config.yaml
n_kv_head: 1
head_dim: 64
vocab_size: 2048
init_std_qkv: 0.0427
schedule: "wsd"
decay_fraction: 0.759
decay_shape: "linear"
Each number is 128 + 24 x the weight over its row's rms, rounded and kept within 0 to 255. Layers, rows and columns count from 0. Numbers have three digits each. The size before them is the row's rms in percent of the matrix's.

# down: layer 11 MLP down (transposed), 1024x256, rms 0.0575, rows 775-787, columns 0-255
# up: layer 11 MLP up, 1024x256, rms 0.0656, rows 776-787, columns 0-255
down775 107:117148148140125132144146089127150180124149159097115076109107100169179086152079073156124127125116111136134134099139124096110125124141113094161128109107136070150130110112111099145123122127120111083135161135152133138133148143154103122144084081127117156111143120128152137146172122126125128142090115137160141068157089117132128139106120117107128166114154120171101100121152139132144145146127105141157142131141138095085164168164115139157134199089145127107109136121095134115147143113137140125148087153160096107139078135108130085096136130089110100137133148171073140088109156128109136069113143108146115132141141136098122134102149157138136104143140128132135142146094137128118154130071136140153102119172134114120156120127135093126156131107158094163121123095080139079132115115151097
up776 090:136133174114129106117100193103106156132091137115106146124139148132130133146084088117142084129145143077178123116147098167147128115114127104117111178177149116143123120138131130105124106160137122088152146177148108121132078107153113146134154127143114137134134108108082114119102117133134150095138160150130150148127164128135117142186126152153126155148104106155108141151143085105134115132130109119105131132139081116113130140141156089077119115141113084139078119131171148139115149082132151144112092106149129115125116148157128074155053080143139186165150121137156139116110142099130137139127152123168149138148123142122140117149124135176153109103092139106148147101096120120128147140106072081145121155128120101147113073075075135153128102130121128129141141103113109139136121125119153
down776 082:155156134112148141141087117141111109111125126132133139114131140143133121159130143146092139143130154110137112088152144124092116116124135103111117136155066112143150065141144115107143116125080148202083132145120153154177135140123123133144130119150119132100121111126138132129118159089162106095117142144128109145132135108123093115125157129087113183126144134138161122135094102165123160120124102173114140182149059134135148103099086136103108085120155125163146174161120103108137134156106089141139115127110133106103101124092118132132148121085174138125175143133118110097102117145141169122127114132133099151112176084123112105169140146135132103161108118123179143140148118086077114140174124148081164121124106100102165117104153141117112110088112145125167166112122106120150124133091170
up777 108:133147128122157119125141163126100088120156132113130140106128125137118135108125107109130142096099140149134160110128151161096175139096147129113102141098138148166108151110132096153148109143118129145161116130076142068123113109132107132200142131090122108122078152110115158152105112123083111098127140125107160141115139096125159075115143137131152109095121166097159133123155118124122110080161173134130149124165171118134112130160149118092130095087120083105134160103110143149165130122146118096099137093139099127143114130144143137094131118122180106161128119132111165117101157121130128128072110142119110137115126127140087093125143134089128119098147095166115154105120109141139069158134149102117098190144164131144145142104107079174095150139110140083159093105130116167121142130144081
down777 114:154125161183097103147112097156125113136160121110116149081145130095141168081140121112140102124134069134134147118125131164122122113113134106139091115133139139093085106129144145098144157107147165128092165153114080121114132117138118110122117126102112173133128131122121141133132146100100131108173154089074135123143135125084110139106129125150130102127098166115115101154107134130120147116146097129149173150126118152132152133111146134141115111123137083141113194097105110147132116125132120172148093143140147176114096088131117142153170140123175139125108109104064140110167126167137142177132166164146107092165145094157115114128132085121148149092104133157106190167124118099159161146137134098119118128155140130110114097106148139106123136115096116154160163159138082125113139120179112
up778 097:110128135143143126160143141111111135124104096106071139132093101124073127107176123123158142134130103152162139168181113084135121126127102130162132154167147097098138128155131181186137135112121123149136111086134136092110099094120094082144122148071115165108137152143135077140129136126108113145172106101151100145136138113137134104162135112122073133136138172139113131129144113122175099107108132074127142130110128126169136179172153119146118173129116138127111180124144108097084100090111170128128130139124130176160139121101151117140096135124123135129128129124129126166071119139114160112054151132122119116086121138152139134125121147116114141145119096093140149110109124136161168127129128110188115160101121105165142126123094116127107098141094107147114102112120116144130142101118166
down778 092:111124107119058138117123147158125119133126166180172139115131146120070174108148097159127141126141128124111131120105118080121148160154103163104139122075135116101169139122124122136131124093112114153175117158094123116120085144108139116157120132163114176139140100119138121150118147139129107081160107150119108116146166147096139115136127126129114103152138146126113111128117106172139134141144111141102152148074117119115123090107133120161152105069180131159143135112114179111147157125080129132157111091124104144151093130105093182124140103132128119153136134114078122078140148127081125161142127120133086151156116158146163119164154096149139161125107143141133119137151150135103149091149190136137120105084129128135086157157135087129175170103125134109100115126099123142139120126166123
up779 105:101160132134128130159197118125113116125182123096144127107108121125108101110117134149112129108081117139141121160102091169096183161125145089118153110128161129087132159144148120180129121138120135113163113108107103160140092124122131118129119096118122096111096171109103094134141108127126114099128162165139119168126137117131127167130145146127130102119131119141094130177145135123150153118136150134109073118128146122115154100133125117131160141123128144136125115100128116137149195120144149150126131098112097135137143145135136112152080146148128171145084121107097131175145184120109139123145104118131155171149106096104120110143167131105099108130142120048108151085113110150122184124117156116150120118100129180105129113133123111148086131164150182145138133079194097154137142152124156
down779 108:051122101152110140157138191162145119080126095135132163091117119176136140153148170110109069149083151135151159124146131107112145126170192139101141131138099123122140102145140128139119120156143141143138148152129103138120139133133144124139136172130132111108129127100126124114106128157148118118127133137113114137149126135121136087145146111117124105130146120109148161123100089071150129130173105093109124167150136129092118141092134179126116116132117143136140126130157140107080110132149130134166092167124126093114118109144177118135120134104136096117136130081099096095091121167132137079128093134133110130145128144155164150129126136141157163144126098120152145097124140104121139101123087128151201144101134122111146161146140114117127142072084107196183116114166157143123150161116152
up780 099:146152152101130102133116126121112120165144129111100118111101153122128078114124142129096150095104115151092132129101116122098117110102097108112102100110154117119144191131158136110124122147117152153149130182123129168120083132095085149158099076099119166151101126137138149166122072161123143125155094137167147133134102134095118120123125155178126122128122181118156135134173127143125143088113153142108098118161133134114148106082125141146120082109081134074095139166093166130139120137112138129084102103165164123126133110162081139109122097144122141158102125153171137122132101106118092129100128166120158131133140096113103119150192160127146139133171159122116171127138101155161128144129114132138099141159142138115176093140096128154100151095123140125143142141131119118147138180167119
down780 100:138118157119143156110095141128136140120125103099117126094138127083097129122132132127135128155169152104145125127117108122105145139125147113108111116170110125109132122140082120129146089150143123142125124170131119120140132105141121142109153160120146142120224140099116159170123118096172110118175145131116151149118173150165171115149138133145110165115116126096162131136154141096112121130125123134114099155111100124151140142110126133136103152110121081132130197148119134141160150124048139147084159079186132112158142138093140151105117115135128122126137155130137132126127073168090102100171117099135111133180098111127156118121149096148125121188106132148195087167124144125151129088120175139129170120094120144146142121104119139145142132111101135178131125164127142145128134090121166
up781 096:130116130092117132129169107140149149083148118120100131143117150114155149117182133141101133145175113116130129167142158103105134134119102128160067163132125122106160131133141142136166104155105104126158106090134140114102092124116087074125127152087115089131117102134128129151154136134138132124153156134148135131115125098123153108096113124117146144153158123130149124102109145138139113105160141137128111136097113137096131148119189158125091120087088115109125141169084189166080137129117134144127133089159097105123109155119124163126126093160144146150125124127158113177136135093109141084115131146129174127097121152137133078105112085100080128088167124129105120161057128119143138131156094111146116097142078134139101092140129076155120154096149146132123145153113086107106109130111086
down781 092:116135153123095109149138158134187095199107092128101128156099148156125110069141115114118125153120151136168140119137169120148123133135136171149104143082129108131141112156160116118131159102131096137159107139098096145132111090128117135113125109135127132133118123094122119148105127140175099134138157153105157147160126119112137108154126118157115102130111131134139118131133105131155096101166148097158144115139158172123180067135144130119136139078126115132118121142150129130137174185114123110147125176147118109188108096108102118081172120145135145111115144108075086122123133086133143146099101154165110089108141129167101098157100101116112089076146103162138138172114125132128168110136136159133096117132152119154153102137146114137110128121082145106132144124158111139107106087156179
up782 093:148164151119107146064140150134134099165118163088157166107169103111146156120143121064147117167167105178130154112136110123152124114111150092193163109137114148081124120129117118125104150137168111176115134152114136127122125134104107111106115172126108096089146134120117103147137115102131162134141100136125120186094125140114177134188116120132085128084121122135068152129152107130128150112133125118149150124147121091110112146122104154160114135116141167117121175154146134101122132163132150123142127140144162110143108147182109074133121138152133103146161146109140136116121162124163137120117190123120121140101065134140144097105160119128105093103117154145104153118136105141140141120129105149152123158101106130115115178111131086118159115160135139109140140176097116146138121150158135
down782 088:076150119138120117151135120150114123100111114174096114132107137150131105103107113145109106111137130093136096134116131128155129137115106109146099118115116156089114146096134153133171109136103125110150130113114144156093119129141149087151115105099126159098096127145111160115122127148111114132123177159143126128136135106143107091118170104175191117174129147120112105125152157107128119136148113094139078127049151139171163139165168133094110125159137116101129164072115129110109149071145114125110099072130110147098104084093134129146125111149144141141122116133119108155110126117115131088093075119168164137114138105110089127149146096085122160159122119124131131102123156135136107157118129091141096107132079134112146111139123172160064128137119122092115140117193126114161111104120155
up783 093:144126131113125130157118115116110107111123121094105170144162111097165147101115115102136098086127116176150122137136127105158176113121143126112140131127166148147067153136152160121110151116167067169130176149111093129130107088128111126175093135106106134149141185097129141176096093106149108135139143136113107147136100131138138111138129106163110147120125137106136118088151117101103148093126113065177097104102104124099137115137138109165151145101154119130083160140158116077131144143115139137131125142126112129138113162178157161147136129140137098148098127137108131119128141140102135088146080136137155122101103125138118148089146098077130103149138134124101153118114095121172106161139103140189114146153140141127101117112089135155137129194165128084167142137132131136100100103153121
down783 093:062103129135097155126119133123157134137133128130127065149113092161113109201127078141112092142145147137150102089125111113111109165124149117085101127145109116101104132109127113086094122141143145108135117121106106122139117089119117116122139117147117140125100105134153109171168125165147111110113132109110122107156132115086146069150093193117163093141130062098102172151121130143164134114085157125100109169159176103128077131089113170113113118135092129090109107122130102154119110145153153125161116130109148168147126135090152086136150123123160118142132161118143122146123116134141120165166111117096093136152120119115144145144125140165132149106166096123164106157126112088135170153149130110125150113138111120120128136173138135124114157132106140133110117165139152154178116131167119
up784 090:118146133081151115115156133128102127114116122131169122132159138150145146120160139163098154110116112140142126135125116105145132121114085128144109106117111174096169146076126150120150116132123134127160149121122118101134093152156131108109126102105126147123096133122130114147135126139175128119147155140105130162156163078131126143145088167150112088127125125127124115138132138131120149121134140126083113101196136179155147120155095159122118130121089121131124138103143135172148091125119201115128117098130115142135087184174136135143074133120133148130110132176120116118071084110115154108121156122082159125121146155119125101168151122112072167162170137158121169133105159113166091127090167138150094119160136153155164079128176096131099114095128172126118127149120109150123150110119163
down784 088:135113087121162133082133103106160132093169107115158131136159163119130108128155144109124140152085180129129101114168136113158137110178119139114154127124145100120122134152118107130098115194092112157141111124176135095130105116142130170094105090119124102107160105110124119152160134146145143168111126116110107118102122165129155136163121139187153161148123158124169165123143091133121104122137135116126131115186115106100119142118120117130160112146140147153131108135155178143130120099134132146146166120062120110139132154101145142163110097126062065118138104098117158149091139112128149081125105129136119144152084134143149151144109171138098123130104136110130097097132119148092110159162110144173116135108135093099150162081146084147129120094133137112152141102126130119171149128109138
up785 094:109181127076115137121154128107110135115141132142149106094123128163097134133120083151135114103135139118132116152092122147120152144094173149140130104116127108119191137158167138130150143105161111163154102189095165207117105109127097116150128103116139127113078114119124116119142105140132113176142105165142137145112144146122146142158127126132114094133125130144097143163137142155143136140134081117155147083162133125108194134120118122126169097113131146078114115171149102191169127144162138112127125126121133115101144131137120078093094153111131142113129128117139125124101115110091131113091138147160123123139117105128135138139149137086096071124132130075104119109099097140117123155148120160148115136148095160142059167116104107131118108168140116087134131139142100167165093149132127
down785 091:092113118114118128080168122112164096079084123143134091153086129102122127126139084140109144186109130130110120130177136128169131130093154125156136101108152132138113130137138095081087092154104126123135129129099166088146134121058140118113172125141177123163130111103076147121090140136150139116134129131097110144172129111100133121149127130115155105126099117131079136139101119110118120147070125147138152125111111116149125119136098080132123127123098145150116168077133153157103153133118115101122175157152121101144144193148118135130126124158095098169142125116139067161113161122157146125121120110140091140145128143135155093165122134131141111126106094152114150136171125095130109130102126092102136075144113172100162169118119156104147139120096128139136125116078110116118134120099123
up786 093:164125145142154121097165132148116124098095133131128131130125092125113137107102144117156106140109160160176138082092139106157143160109070113101063120131148131125080129118138111171106100143144133101125109171126089147148123146124135145147111124114106160081135145111117128113145158148096110118119080131127156136106144079098182116105132143163102128165163131080150135133135143116149096117109132136121106118163115129113159118132134139104179125182114163150139131112147131109147172130132144139140091120157127126099114116134132117126131085166143163140137142140102091130058124093171159082143106123101144136170144069181160161134146130089101094131138109139147155070153133126141161156092123109121130155133127180165163113106129139135128141151118150151110117107148140128113133124131127
down786 089:146138089139126151131132086152148164141144108124144082171120104163149102083144147130168145140102132082107141129124121140135101154110133120135123136123160121109160131230113172138136143138127133159164105132123100171136143113104140137101132120133131158165125116120133150117163135130114093102106135080105137128099119143109135172113116104076099119160144135160118132145081107100122169165116098151106118155121154159141150192175112142123110138109122095119125124097164111133122110127140110145135133122137122137151125120093108133127104152133157111106149117130094140149143098162162115136151111096151113124156172054124124167109126171120193112054122119100166151138086135152155116148131138112139112108143150134155106091115130136104119127137133152137149148167095120131128117148124088
up787 087:110140127081061104123108106107142130146149120100103124111120136114094146111068128148118131144125142094155140087074107095126160078146110163111058139109150118125122138151095092154178113125159138147181159146119105103133120119128125087170094113142160111086156161127089164150105158127101146127124118159096169162079133123098184114158081139139123108133172103147118124151136128124120106124111126130158113164148146159133142183126148153190116139130112129127158139135113116102125150124102126176114114141131105122114119117163130106121155160122143147122130125115126120100120138100124122141161148156157076163112139138138139114108176093128129125090116107134108123101146170137114087131132144163130114128149162120111145152132111113137153131139116148109118108096081149124133181142153130
down787 078:120202159128123106124140164156128140071099157108099104156118114121117119168118115146140128104165104121137125121132101139144108110156178155099168147144128143122137133111116127127111113132112127119103100176118155122077136151120125106141133150142139146122150126118129154099109111151105120173113135126114105127125088083139105071095164117134120108132118131109112096140135122158131137142162123111123102135135128113095047105110178102141148161116099125153150136114070127125146148110128150135163164109122110083099137131072138169143131135059109085172104107125166138148127101151105180121109124115123157103108150153111102116175114104104107146143165132113179116139110135087089124146097111127109158110131065127114158110134122093119129141133127131131147125104139107128122155169095150